Part of a small language model's weights.
Size: width 192, 9 heads of 32, MLP 768 GELU, vocabulary 4096, 6.74M parameters.
Architecture: RMSNorm before each block, rotary positions, untied embeddings, gated attention.
Training: a variant of Muon for these matrices, 132M tokens.
Each number is 128 + 32 x the weight over its row's rms, rounded and kept within 0 to 255. Layers, rows and columns count from 0. Numbers have three digits each. The size before them is the row's rms in percent of the matrix's.

# layer 4 MLP down, 192x768, rms 0.151, rows 0-191, columns 0-63
101:114144114086066102117104087092189136153144144122124090071167124144127097132156135117160176131128095086178072143097135112067133123140132152157113145182064163116159073117115112126136149133163103
096:128139170171091138149101158137216123105100126171170080150176114122182148130151186135103165142151109104073169106117128112134114101211155125169190145101118037120174144185084123179110127136140200
107:138156174125134182160112102133107172096089057160142144108096135168142125084158120090117202146134138150062157115102118171148174071179153171129200129124100077139169123111081194123144108120128121
120:160117092102109127141128153121083140110161112101125094137112214078091132121119077144157175129104136061149125130119125138099133145120116132146089110151167140167115166125137144118124113115107116
095:117143130108129131124165084107106101143163125130103132064199102076148103146092174088133147077105019141099107163127123114113085092112117144136149107132102136170105146141159122111173089149104131
097:091124127144119124140124095137141149061141115109131118075145029123198103129124129092125060084135132075113128157187054186122148097167113133147159198173166082119082133147067169181155149155115149
097:119132111098114110139128115106133093148173123124158115107163138113162104136109094125099181116108155090164180095109104103114088152148137130139091095088125160131118111103115139142086116178143142
109:138141161143105113116146175100183142135157165076093169132124177135143115135145094124113090069089155090196101087045097145130097169168109088146119153118092114142108092141146115174137143127112108
100:093139183146132119104099139119135106138167121107147114130117111081098116141160032186090085124115141074141117152104123125136120133153155107074106146067123117129107144087115125117128170110138144
099:129180202189175178171144160128149124126101129203094088190104136090128177135140128139185159112173118102120203111107112137144142151079116060122111102117079158121145136225083121155119141178222160
106:072144116100082121105140076059091122149181131083124185112132112124148135168095130145091139124144134121125140146136100116103123112128179130169199164096132135194157079091069115077144129115112122
101:119138156150146140076104154105088111170146156131129131146122134049178092162143096142113189114142109125117051114140135135150090079184122164160110148149091129172111110121153128180143113118173134
107:118113144079083146155075110067185118155137116109118102105172216094137111106111138176128143216070081128125111110069077112113117154144149114146097105078148117136138120127143116142183096118111097
100:116100143123153134198122115149132133146149142137128163093171123082119165126154061165123137084141079105154220132153094112131140092161090111138187137121110162157045153093074130129173183135099092
107:160126083140138124105112084118102146083180178114113145117108087079128159105138191047106160128120043123096137099090151147118110136126140131149114122089104184079093145142140104088138103091118139
097:143145189079074141133078134106128156072126129113195157123134099093158155059102139079116121107097110062161098119113075119107102107129118175100130165124110151100135128104120210131129163116121170
096:132076062125124105208108091135088123170093104125187159122157034092161151108074134130150096135184128125167130149116165131107094129170124064090073097120112121133229153121155116058102094156139131
100:153132116095140072112084099175173197103093097087181083100145142175114138117152161120133141139098097081117061066126162081137071122103064212096086126105109168124163132121162129154175084089110158
098:130119158163168136087144177092160115144120111127122119163092112137160106127173090151139173145166124153103181094136164180159167103135141103113123143157087176154167115175125085120073184112121143
101:135102179128121151110126123101140070150069162142127131109170163169111141138121136112113152120116164111078137107141153098137147153129148133138113113153163066128150111092104139155101211123142128
095:112130071119165135173127101152186106129095102148065190205216185093124107145180131057114122131171151151117159200169147126149080124108117147190132116131088075141125132104141146148128107082108102
101:125112147086148126117064143128106141150184169130052144127081142099138124107159087057154165115148067140095154151160135166117134078139168166146110138103149089069135191132121125125113110132083152
097:143127163142183159146110164156094114117141147102144178107138108098089142132120167102136160129164131129101170168105126128162130135165141108106178116126142138123046130153068117132155171191102100
095:149096146165076149142169140104151131110141131106181157067160113222121139155127127142058148133180191154132130137156105125093112138112105124143185158116147166101151103132158150107138125144087089
100:110157134089209136085145106107161113117105140126152125100153146130131165169148138146093136108131211130100122122097135093165139164097125156134146117157200065150133096103132093078101101127131133
103:112133143147157100117205126144143091126128078156150098122164079142107088150173152079106192067148182158123137199157131148143152127171166129117185166167134159123172150111181129126105136138132132
100:137131109141131116159134115167160132125160136155080182137129111126142110133131102112135091049129122115149140097102081169106095098169122126116137171129087123171110132167109160155061124080158111
097:149142147190107108114137108150160208146129104085140139142136135160156141097115121157148143089137120114106175106147165178130111105127151171106136125133158063104164162128148138068134164124083143
097:234113082188079153069135131138079120081162196123175147085157149135144123119076080135125116108170071105125144103149119077123111098115165088165103097122178116129136108167123093101099099157059147
100:156160150055151171147161153149132114117112090130088168112145159166154148122103138123143174085115101120185125157176123127065125142082117086089160134116170125126067147171175142206127093098152129
101:116144154128024102146130109163174136139142230135152115114168087084185143113148161181122120113145167143132116116144096099124104132147124114090115198123154111112151077149109101131104037091142148
105:065153104155127121140147149166139125136167165101180162145117045151191178116075135137180115153117127111154059104132114143092086098115113102154095096157118145149169116178117131159146178085104127
098:142121148117153101191156045145162146085197177109081147115124118105151118139149156084115105144123104145106072136115116143142158202121136120142093117136147112103115127125159081112158146068038089
127:105166150141121177103147159144094072124127135121136147092110222175171095111126096118099182115078151116129115100153080130144093135143127068108141200106117152100122093152096144124107162065131167
100:134177090109110107129126103123093130123118119165205151158123177161111178186142152162173137115089050065138070119136157113145139088196104182143113144151159123124108146090106121107156122163100145
099:106201121114114068127108067135153098177141143162165104091097114144183154110057070189149115092094189157141125099133169112113107148153109122106096143100180171137124089087084177125096091138157134
103:175098111122053095142120117135149068097122105102122107170120136156188120143200094149123173046121139122101092121159131133138136128164148154150141132112132186154162143141067101155146045096121095
100:129112127128157182134115122068161110141154118130080131092122139129073143139090165143142143157174109110027124169124107113118106148212070100170146100079111155176174160131145142135107113133154138
098:132143163124083143139103145139146120145165123153130181119171067113117132116149111069152154177116109223117118141103108107120107127167106150122131129130124105192131172099095164099120170198097138
103:112092138086109107170146069144156089156119145165140055106110147219141156147138115079170126147108186140126111120096119163145110178121089164159186139140136147202091131086129128118172076135114147
095:122123122153157153167189110193174117105204154092124135117169103138134127091203138185080121144090192165132121157106150128168173114141132130162093146179132135110086129128109169148124158126138106
097:114139136115108149130124137111090116133094145110100135121155112115143072118167090060130144109080113116169132098099142107160107093115109068086021128176084049148174124173191121170088130159102115
104:184172184120152091136094092145160143179128079116139117096152130123146124104125115115132134155133092146117142120132114142233160124123138139148194155108120160097152154172157139178125146173091198
098:117168099153197143113121114079107133183146141128145157116089143067101159135109102128076157147111130184089161108075105125138128203073078093124158131109085151142167109140157162183104084156105104
097:149098124079159092145180061113149193108081127131123093117155161115135103133164097135181110138160112132087129129103150124138156135149166087118140141062124082167114093163123119136116107130123131
104:124082166144186138136094124106111158084223080128120117143168124152079134119068159122148157165092119162092146127052105086104059119157136114106161145119192118122112131189115144138134111126118190
097:127149110189124138060168146113125105154151147111108199058165199093105076131060091114104093113172158146086167097151109125109139147151117064073134108112119112123000074211131163156131171112089145
099:152171200117155141118111122129108134104150121165056133137137161088112104094183080145133182145085163065110112177088189126134150119142130132183104140155085094157204125163169120152130092157154107
100:146098081115126115139150082141122189135152137117126167148131117137084068076124129105118117115055137118142087168140061089152120125152119146131072140136155117080160126089117141121145080191134187
098:127146155147106169109133087146142090174123164146075115138106142121115127145062170167099118137109131125070111083143139179108139135120165159115105104143101057084089142122185114127170094133089103
096:119141123170142107119138109149067073148128108117145068162094145156148144171163176154099166134113138139112159142167146072088153132063188125135160158116162177098175133183115068067170170140061121
101:144107109110121071119155090171134173235133078115177168108132136121180109100180113123120083101147086153153123083091091108154116106167090157112126148095122185129094142183145053129137138136087157
097:132080143147111116127165117160081093167170040135119160137116137092164163133142051150100099121143114135154181119144108097117150192057099161073167172099103116133095123101171140113137129154172136
101:123108195147103152172136083082104111115136125119085202121124167129151207131111153154148135170128124104126174091074147096151181172125169072134126139152086098122104096119166146154115087123111177
095:153163187113149145092087136128111119120125119133114164152164153123107114130146118158151169120144105173124123078114095138174089137159084142157068155098117074118081090153132123062115093141075147
102:181079115099072121115143166118108096123100118127092135158175183106148101135180121125158084075098124149122116091120108155100130107095107114102120111114102174142056129139118068114104139088153115
094:131174129077164100117094178117147069168133036102108121114079142120142161158126131102163129128091168176151109124167132157164135112154156114104167085069145130109124125160152153163055148062161147
104:138079211120194108119147084112107110167118117107072113114089186150140080120161141088152157144109131167120231088140150113154062135102189100088083158110128151074151063213144092137105138133108180
095:137108122107170093125135095056133130197093100098099134119099192235136149102109140124107181105154096140155161138075167186100210108136104136106153165156158111132199132121131094092086147162126112
098:196149142149185159127111136174131131117095199153105154150086067181119152148102103090147099134191112208145107099128164111137072068151092135190144101137093127058080143115140089092164087118075103
104:152205124155138148136143154097077179099150083130104094131134152164146093102126150136133139149145141136151165124233132159138142096139159129106098100093151112141154171115126105183174122198121094
097:174186149145118092138161178107184112077162103174109086131148120128147197081093120099117104134120065197092076124074073113090130151055126124061115145098082124106039162118084138150092157177150159
100:111116161178171080121123214167133198098113117130185100128107105152118146144130142107125126092122169088173110118109079155131098155115163198152133169130088095092124103122152193152177082147114107
099:100156134115157108154148098120135128150096163166125107099101124103111133133141137060098110138062074108108157119148129181164175091154127117178156129117169109179177181145095184166123141102155171
097:098133118127147130128127084169097156133132148154167156108115132147182101197044108093147122088153096100058069174121156104105093110121173148195133105051072192090187212143122119136147181114190084
099:153113112147118119128128083116206133117189130115126164105224021086136121116146194167146134141129064151157129150115097106149107103147148148124116131127108172127143153161123086164098094135175141
102:135088193122135157072130149150153098138166125130067140139078164149059112168135135108140144177128125120101122183146131159141118182143150091082130121120122155151132167057169095122071170054119088
101:071135180152195051162153226151134110071108146071164185129141143128159115131109102136105092138141107176119150091145097197118134173156127190149103121131145127127123152091130126165089175108074097
097:132163103124115103150140171116174095129055030104110137129085147159105116163174143134147092149145146152118175153093134169079129150092161131138070116149083047161070154168128094076112135007106162
099:138078141105147126184125172103151172048107099139141147146117147137161120166122141145167205087112141132124163118125112089097122136075093146089126205052091092143116163095151143155173139102145182
102:101194075144075158164116132103114122127136128145218106120192155074184146120138167168162117116119147146080138150131100081117122111108115126125158099142099148142134161161105131073096093152189175
101:098076113141121076057107159091115120114065171131112097182158103174181136130109123141104127147102169149083135122142126097132110052103126211123186127148103173123159125123122142091177078182177085
100:125094083110100072121071175163179191140143115134161145165122061122103185131121082129170172099138086151104150143141101169051120131099139106176085081144107119111133067172139141147126107197078149
100:140132074139138169102152166138125126107162176125120105127106106187134168118169138106147173156098169091165137145170152133121158174142106146147169179083143211140154093077140105140142155155143168
101:136088103092090192137151139141155154114114127130159126136168085108158126112119121162133107133109133170025150096161158133071134146153127082140092127117146164129128115139124143115111108141173188
101:111112131175173123102119115098133115144097130155117126096143182113132081092097119107101089170100105182135100119134106060094145119150117078142160145134081197098174120091109107075149148094061139
096:104145114106142181147132051142111120120153132117145186119090123189077092132112156149071164111118102159102120161169106148095132120080140135167085124158118132127087157146105094078126135090114085
102:162138134146097097125131141154092193158086100134197196134126104132083080095191072096115107105115132082151112104127167166146049161140125131118072070115103177155091115162081073150131123130123095
096:119105092134117090106081105186128157118140085120169131100116145140138099106186117123116126121106132092155125121158159164110101122104134147133089144120134113121192103117208102073100109159137082
095:107114143107110161096135169126152096168091123116205134144140119147108178082095167146130149129131157154176079178123129073147137147128142141177053108207068083100147151095138113168174081111138145
100:148128109111178125158174169108139102103108140122117109159112077105098157120072125174145138039106178128152152167134105160140149132126136128143130109097136120108124188087186103105180112158142130
102:092155142116132206121091103155163042071090177123138075172153115108142173080111128112171165144085131068122148171166161124153117111169154116158167156168202135119134132169126174181120087155140128
106:132133152145130146110085087104134113129164098095070153096091134147178130068111129119148150073191121110113108166084086130107151109099107133149166096152117158081198130085099116134094137111075091
096:092105127099078109125112169149142189149123152148170183172141136119082109125120116157157078105140104160096135115157140103102149091120104110080160103132158098122127072240129164074175133103187145
095:134075096130059090107122130122173099141055160162165165143094127138109075093119160151198096129151116141128092149117105173180142192130067128151090146153126103107110089091141107088106195171109138
099:132192135080047106141121145120113071123158143172171108126139143128115076168126112095104107063107108093160013118099139166129096130105167108126178099110151144153113119130162075153191121105182124
100:128071162115077110149127141099115114116186113173037125158104097100107167105128109165081134149133072120125133108109061128120141173136079139132151107102123109131173054067174157184131110097122090
099:092117122144096111143165154116080115110093138117145090140135173173149089147079118111105185102129142069118130187122110099148105076088163127075139123076094125073108088106129143121125075073154120
092:117141147145100114111206168159127171085067116127139121090163184160123130098117151090091150167151146154151095156148125128143143122097120105093163114167145110121135124194111133109120167125112057
092:161132132186143115154142176147108135072092098126122159109092135134138110099170097150175178145159079145102087119205089122146148136125100120110181107088131121088117133170156111149164075128103085
104:161092131080178126117120112113142104097131098160123086112110110149086143119153126127112150163142144167155172063107184205138101132133077099135087141115124096170150095117079114183090142129167069
094:094077122140094168120135131138120161142126118175099144119152127189125140064107151097131083172160128142074146077105182139125079091111135151155107096083164064124113081063123117146087081103126101
102:131109165101106119140180133104139176108095202153115124155104093122099128146168119109160121091083107167098127177095124118093179117165133126134122108136169131114153123148177157060084160129149095
098:135102099116166138086118132148118091150109085081121093133139045129129120159076114173172154150084148143067124168070103116076081187108122162133085128140131143139122153142124119152076124100181134
101:131155098119060121101103141180124106146171145105119179086130159196129111175133119175093122205102160141122149194156176076157164152149129117152053166143118133162096122126088172166117158182042186
102:124186132138132125131122155152171099081111094102157144138109108144146131089171138146087177145104134084199149155096095146174069081152113124133085162084130168126114079156108116121164136142130075
108:143104220065182131134132086183137103149182131136064125096080119096104062131164118147149093123107131182134159214137109123154092095104164101107096098103138141113094146158059134145123100139113123
107:148164164114150137177083052172156122109092128132130181165109069176133116159087141137164150228129140151135147201110097131135208122113089115144120168156173154142173154132115132134114118175167120
095:188148157184154186120149117163092122086155161107162158154079162155092092130094109114124116128141130157098153118111084154105176101087117043108094109079131115171094173179146122121133101107110158
093:127180110094099109102080135084148097111135118160005099141115102144206140099129103142107092105141126110151172104086123135162098108156142138081110147187080114133079151196112088125086154127145103
105:134115137188091131166152113153127115122127133152103133156126095110180118080108120139121126116156129165141091161032121190166176122163102150087129151127129099131150095129126098050114145093085096
106:091108039128162108107136134130139111140136141113112172109165136169181122130076181135109141133118147099102104122051134165145150199147150165141179120079134123158141083205116111140099115138112157
098:072147183122172079117080104134163203136182132181130140138155103107115146131168166110069119135110183085147079120150139158178142116164153245145148127120116130078133056182124120140109142161132128
099:137136115087172138134214094117141155091205120142107168141118142160085135088113166196130102140146106086126143110119163107125107065129113112166176078196163119109088178108065103180088202124132157
095:072085116117208117173180113054108176132136090086157112086152119109133091139081017097093106137062188124084099082105121105111133120072132128144145121118175111082118066144155101076181111183108205
100:095153097153136082116196177107064097098133123122096136124245069139123169097145093156109093077081143128164118190174107122112186095089099115141138115117100123124098158087175179174091112164120168
099:129132134121122110107111077141106134165185127140123152211028200094129121133127078146081118092178149125129158096076109164063143150158183090086114099168061126099138134105125122099112096108119141
098:099152122158150146180159096139090072122126167141075120123064141128135127122108135134088160115158131134109171156157132077111101111186136155146140106170164207176146156109101128072111120146175124
102:138170158146089161120143202166111135062137103156128093122083069138149123075110130135160123098141132124141154165134102170173160094076108159128144153107102125112089118149125150067136121157105157
098:115143140107116136111074106156129151112121125121118103152176204157103141104137139111125136121126088101109118153183095092129163126141132173094161093094108173105113155139158087028080165116086078
098:140194154135134114070142152116120153128079105144185163116137144148177127128136187128080107171114113140106122125143114142135097067120115170102132167124098073164217148085181148122126166127136097
100:123100180122174093138112097107161115168156058135136108148126127155122128115135152204093144094147098159163122102095126164220062147158138154142135110135105162097187174094107155137149094164151091
094:143126151083132113147155096115087125117191113122117145137072144064106170144079124180113162151183122145104112111137114092103074166138102197112124150067076157138188115112122144104129104084107140
101:135059093110123127133167100086150141165077108173118132138142078170101188171146110180152094127128169121073096092191139124144108109140099123180100155058161112093149177087174127122083151139117161
098:115122134138144118105175188127194135159096173107166210079091101191088155130120174122149073178108183158149130145169108078133180140103141150137116171200081113107085122065095150108102161098128154
098:102082122152103152144113111124144157112103114153138128104105127108114121119101181088182116185094162167116136184093139117136118130148185121134124157128090192131082105134121148154143057106160170
096:127080101162095184138167142080127141090104096161111156077114123155100123124156093123148094095173101116146130064090110102148137085110122142114138122099129135146096069097093091091141134126185092
103:109112159057176154080091134164133115108060156134123149167135181110114122127134116029063117106134122137129099138121120166077106078149183053113096110105122190107137074071126141148108166096175151
095:097126207123133124072164126121149170119113128166151138163111086166147110071120106161072099145115163111124170132155124132097104099114153109164143149085095133106115127167181134099110164090138134
097:115136149121142145110093104148198181134149190127166146170143073139072122174153109163166115104122168134093112165188144145137092119179114106100158107213180060113087070143144174123120101137192064
098:092176174131075150125116144180110123097156152110135113101115128064119098026120159057172123132104114094172109152138126115135187126150102140060181136132082160175149117184164142141024133150147113
098:083203197068112143140098129138149143158081105093126042155140114113136129121171145116067153178079137118154069116125093109037095174172083122122151127181115094137081177116111156153142105206149101
095:108147155101140123127124124103138129098129117086186032070156177122089151148196157089114108141143153127112081146146123105136114145106159113105118127056158166089139154178116117089133071140107087
096:128128098130155143130163146155162106131141200128119124135064099161111154100107083114103153170137080130154163110144124134149127206099128212158114155156193128131147060130112126139106187126147127
095:120112071166231094109174146099180128150073166087090151174147121131130104074160079055137118159103122141051159077137126146135094167109174112150098116126137081084111144126138108113116148166145198
100:127179078169093136129147097154116115085099094099188101154129174194111102150112115134117167126177110105121134170153188133106153115160131141118177114138154117103156122093131104027119121141078139
097:105122161077115140112142116106101098102169077152128107125141179174131154113133160111067154131160125066102068134135152143151083073133149154139138146116140169137176208115168073132119143096141161
096:116145080107092091118129149186139140151125160086059080100171196077127135122148142155145045097191116145100125066152113108088145069157152108122147169106148073100112103143129168171119070168140149
101:087086149138158111103117168137133140149109114075124089100122105116110065114146123155118121125147098070118086123092181129116130104126138110137131169121115148129085149130158149117111177182134148
096:092134088181121164155073151164135149129162162179167166123110077106100181165155141111145122188149093171095151162137103095087177174086137150159076160126124092134048122121176104159153141139102104
110:101094133150140139146145105136110052067119101121111091120131110108108160108107138135115182112101056159082116164074145099122159161142092183114085144145149135101091107161156108142088030125166108
099:133088120100195136102073089140158138183087111137125149130156119093131119117191144077129098124126085172081145103177103130139116093101106080114176178166121136092025121128101114111155127129161102
099:124140129123142184088176124073090182095161096135124143140088128124159114146070185178119082119124173116110118113104172127165141144082141126189073106101132163119181171141092125131130103136105204
102:090200137129128147170107111092168140129180090180138152096118146145138127108089102100114151050099061192138162114113121163108123119153133121118107161147149065141117131108138086114102142116143142
104:153090064138167122142167123113147118126104122149167164157179068163076133131134149136155119117134089154165100064109156169181023114126115192125116120168126171152072144111160118136145073105152164
098:125100133129116159119105152150136108095179177111138117086149191124147116153127192105094102119153134114152122138119167153150169038133181168100144097087125136110199093173105136087118167166095090
103:129149132122126133143106121087131061133140171171094100111150107125151193177131153131197133082105168139058138162160146139086126135074063138152013123219101148064082161096058118150109131113123128
101:105144132125097106140054131197133149121111120126162203095119095124181183121095140124104171128131120130168126106119166102163154175124113138152132165144104150075131127186153173083137133142181113
100:125133099176136173184119154139161078097161173107108156129153080188091182138100094161151150110173161088136081130085117161088162116137136164144162135127169091128142152115177172143130152086108134
098:128072120122117085106088097128136101113128177137107213141112057160138080115118104150163144160124100123128133187194148148124189129121140107147138123199117150131138120145160126065131112143156120
102:170124164093146135113104146093087118091151105104091166167068162138092068106038064094142150103094100132139142113184133112093097061097186159144137095102160154107113141060152129170158115121151166
099:149176140144127161123069176137135106112131144145178149161167160112112132101108111079073117120170132115134106114199111138134095089126128159143157160109122087141136147106158096086089167128103140
102:172084141123072106093094161149120115094123124021138141105086135137132110068128072151104136092168142114152108161133165142186084099161107112127129145137111071116154074145158163081143174108146088
098:117125110098169166156149097177108106125112092165178126140092117144135176176131144146107112113094149112168116092112068143120123197112111127096097109125112132088111133120122131136100189082075175
093:177089173161109081127121173124164184151076090159098167145096141158060143118106146119146150107147144136158113137110192096145139080137143120075171125155156157134171127128043112134148130095146131
097:129113078139142103099160110139151097142123090083122170158145068139135124088084063153159093092136147158209173095064128129132111108138114149129080109123132103139083079168136138162080065129158122
102:172108176172157152111102182157209139143106098164084181117141064109129185187128165163143168129180121152169163159141144170125148112070148126154152155120132217146099115132089146116146095160164058
103:090085128098174189150143146139107101154158082153078168127152142157175077144141142117134111178138167160145166083109128147079095119142135148108118143110159158118092104044096106111102119181109144
102:101129192119129139157117114113110168151156125093048138120117087115083128141157129129127120160139172109162123115195062085115157157095079143115120130138147110099131145168083108094100116131160155
102:083160166101183138140145174152170123178093122160149141135146139162076105126120175140052142133178119180162158151157136140157179125176140154157130132117138160098101072064082145168139169176132112
105:134171198125087067094130149107121149144114198094089097081147172092164080137076160157089136152156044074100167096193152169201093153081162120130148112095130130124168081142099142167093109139193150
104:159156119092126164128158099145090119091152138139130084135170199056131160126134093091077130102088141089128113157120084111080097103085146120138111140079109074128107082137127109088129056123125103
100:155145126115095070133151110106128140120098078172155107130081113126107125113147127155173058111094090128130069109154119103057079113134137129131076131146109102171136113080146167120121186138126142
099:112124139151175155091097093093118057151082087073112108146162104074122163071083204182124122183166113112128135170109165120114087125062136125136127140155110184150109152090160055120124125107179119
100:104156123128129083159142152155108170170185097126124109123132140185087124150137098104073180088101139078139145163133096115125130156156089152105142101084137142055151161155152128180081120084136088
095:134119113148138140109166180174139171179047093152124113119136112121173109119209178117138058165094157147091107121159127120154128152149081132096168156158117086071163116119092164106169126095140123
104:149105117086106173138120161102091128143118102111125124119055194143109099113092108131121132124167133131170137077098195176151055092157133145143174098110194127164161086171153111125117148162169107
099:121103119125134117112076162098123105126089120178187153178148152120081113119161122104067048195135171130120117168169085129100116142175107160073092089108154159117110132189206166097121120199161154
099:111234147142153107113164167115143172061135111175080118151118103144057166129144155184107144121090138129113089143103071119128127102083137193137085128158125128137174145099125134099123152186084105
103:131109127147159126123172124091150100094104177130107139162165142154179155113153138112162096078122202122181131165173127117113174120171156135103125141171126163100076157113104097167137117108183118
099:145134114143107127129119155116128152152071066094077107122106147112121092185190205132090185170197132087172141146111133161144171124106130105085110084093071118111126103126106168143076214170104120
096:188154123117122082089141095092132121156093141114119164108084108149071139127189072130061140095060081115145163078113106137133095112125129157103107161101138181173094135100178099135135164104113147
096:079124171206161145134186143181145172140116164100117183148115133122174159115139126101159152130138135079131136162126124120159119124202116100083105096085095117146164126119155138097097187152101109
103:140118145161060130152090150124198092117110149146152139164211079134129135081170112140028168084135100060147139123145129061190143145135158144159149147191135142095105079134149167148171148161106143
093:117143111127144144141115100155138033103114108133083145098107104215135126171204129157105121104111149102102096192134143119124075123101117234094169110122113121082202126196136130081145072140080102
101:124098165125143093173134158130131141158114125152123152090121076120133171112147121104138153082166100100123125184096140143197155150159085180186136152157120140111114115123136177197181162159114099
101:121154116129131078098107154097135094145159070147089159094122122173106141099057128101095120121117158107122108117087130135128118154197145187112192112132122144101153088148139070137121114130155165
098:137113000134086124148169115098171149126082195087146148160149096125192126163161150120076073106124179161139084107116146171108199137141140111151155144078128071065147093122084124083102058139183131
098:129070130131095097127112167099103168105120078084156098102111181114136109083076122126161197143141114100141160067124139099148150184142180112125194101180055117130128131142114136152156120142097078
107:102111137147157107073164111142136083103162159096139076116142120170146100108122059068112121152126135155138183126176096148142130169127162152109173160125116168113156138087157099206149128087138072
099:130134136124126123140133145124095133111134164097135132136140156080152098156085180085128172132129143138144132138101138147109090089157135171145138163146102138134114139095101046169120094115114093
097:138147105123143122136154120134120135147076146128128150084161150143211085124142082167108111119122106093081150127158137112088052103091165114145141146136090164131154136104135088098118191116142119
096:137111164142111141161068131169137119108135110136126063106125103120122139134135172038073106161158119109146094142165091181120107137145111145139075085171159171096107090123096156156103175153113109
097:120137119149168121058132179090155126091148145110109127144153139134109119094152120125143070121146162144105183127189136142093113195075099178144131127110139102119107075119146089112036159117097158
098:121093117107125140091224132162110105172118082146123101127095149123177133137076059157112119072145152149161177160154156120087139157143181093103138170191098131153144128112100123129134078094124152
103:147147065172150136141097066091111120167158109171092133143172068134055144166096065183109195071119138153111154146135142154151149121109134150161099095074153091113153117197170148161172137177172148
105:117029151157118100170082129107092098103059142136085151197078112141089123141110153111062158135107148162080119151108125121132135103188153118064104167126087056161132166069089133140134081124149130
104:088134166115094071152088097150138199144082134118166198086142154114087098111103144106125199149119118144124122112100121091132100150224173172089119159139110151146133113125182170110202088159069097
099:167117088155140099095106144109077128125187142089049089076134160145136118095083122114074110106111092131083136120106112160101120131108140087083186145136092163144138163170126143145131130133115192
095:117170132106115171160120078118092148128176184122147098080140117112092146135170168175072134112123106188091142150104163125113100193125168112140103106081158122120113131159150115131057123104131093
107:128173086113130149174158149150128086104173134151098101116140124092127145137141140122103169138101192113142124131112104057134123124089116104117134125129151140151120080100128142108134123147126133
098:103120135146108145138114138159150104093188112131120111078088133177105101106134112100164160128071196087098140114115164143160164135166086087149089131124168184122130170109132113119098152129124155
099:127076184125130085124173098148104149087159122159148109091155117136150160108156093081120148117132140140111127155085104146119133171125115141099129064107105124087080104102118143176118114119069119
097:123169192108099130149122150136098098150150151184134109161093128140141150131129142152095084152140156118116121129116060131083171199112108136159183113171131076188067131069132119192107148141177144
112:194127120175093182134147110131120168109115125133153160087123106195142164137115051175142172123127142114124100155117150172108091114089036084151086196142122105145113129074107125136117084101114174
100:123135165141151066144111172127117156169110136139146119137129137151058141153154102097190226165118113079107129125118064129137180112139113180122164117119188085128119076129065101150136148175120137
101:078158106130106121109178166094178088131140125080121113143126135111162118132128147100092072133092105176126142108115127115133125072083083106133090135128077108168147112173133111117137118089155089
103:126122147127127236160113106179127119123105084140171087117155107151119154182156104116142183148132142112142155147114111131170131064128123133091124091181176106111194126088124174163155093141085208
100:111152071175158187130098106108149157128138076132191164147096125112122094120142130099131180102108121160159123175122167122170133164151117147152046093134133099147182176015163103110157121160129163
095:135087158132181085130147132139163174107112141086124114159088103160154164094136130175106141095193135176125138044151104113148087086152183181123137122116141099129151148074100168131160098141106098
105:136156138119106157104113139143143066082086118134107137087100214179097041147117145122085124166116119106133131141050104175105120104106145145139194081119136104131135149130163070164125224137120094
106:086109131167184111134134118138178159142113116144180136101123093123122126088137099109108182121154103066148141151117111120121166085094166131120141153138171174106029143067157110149100116089122135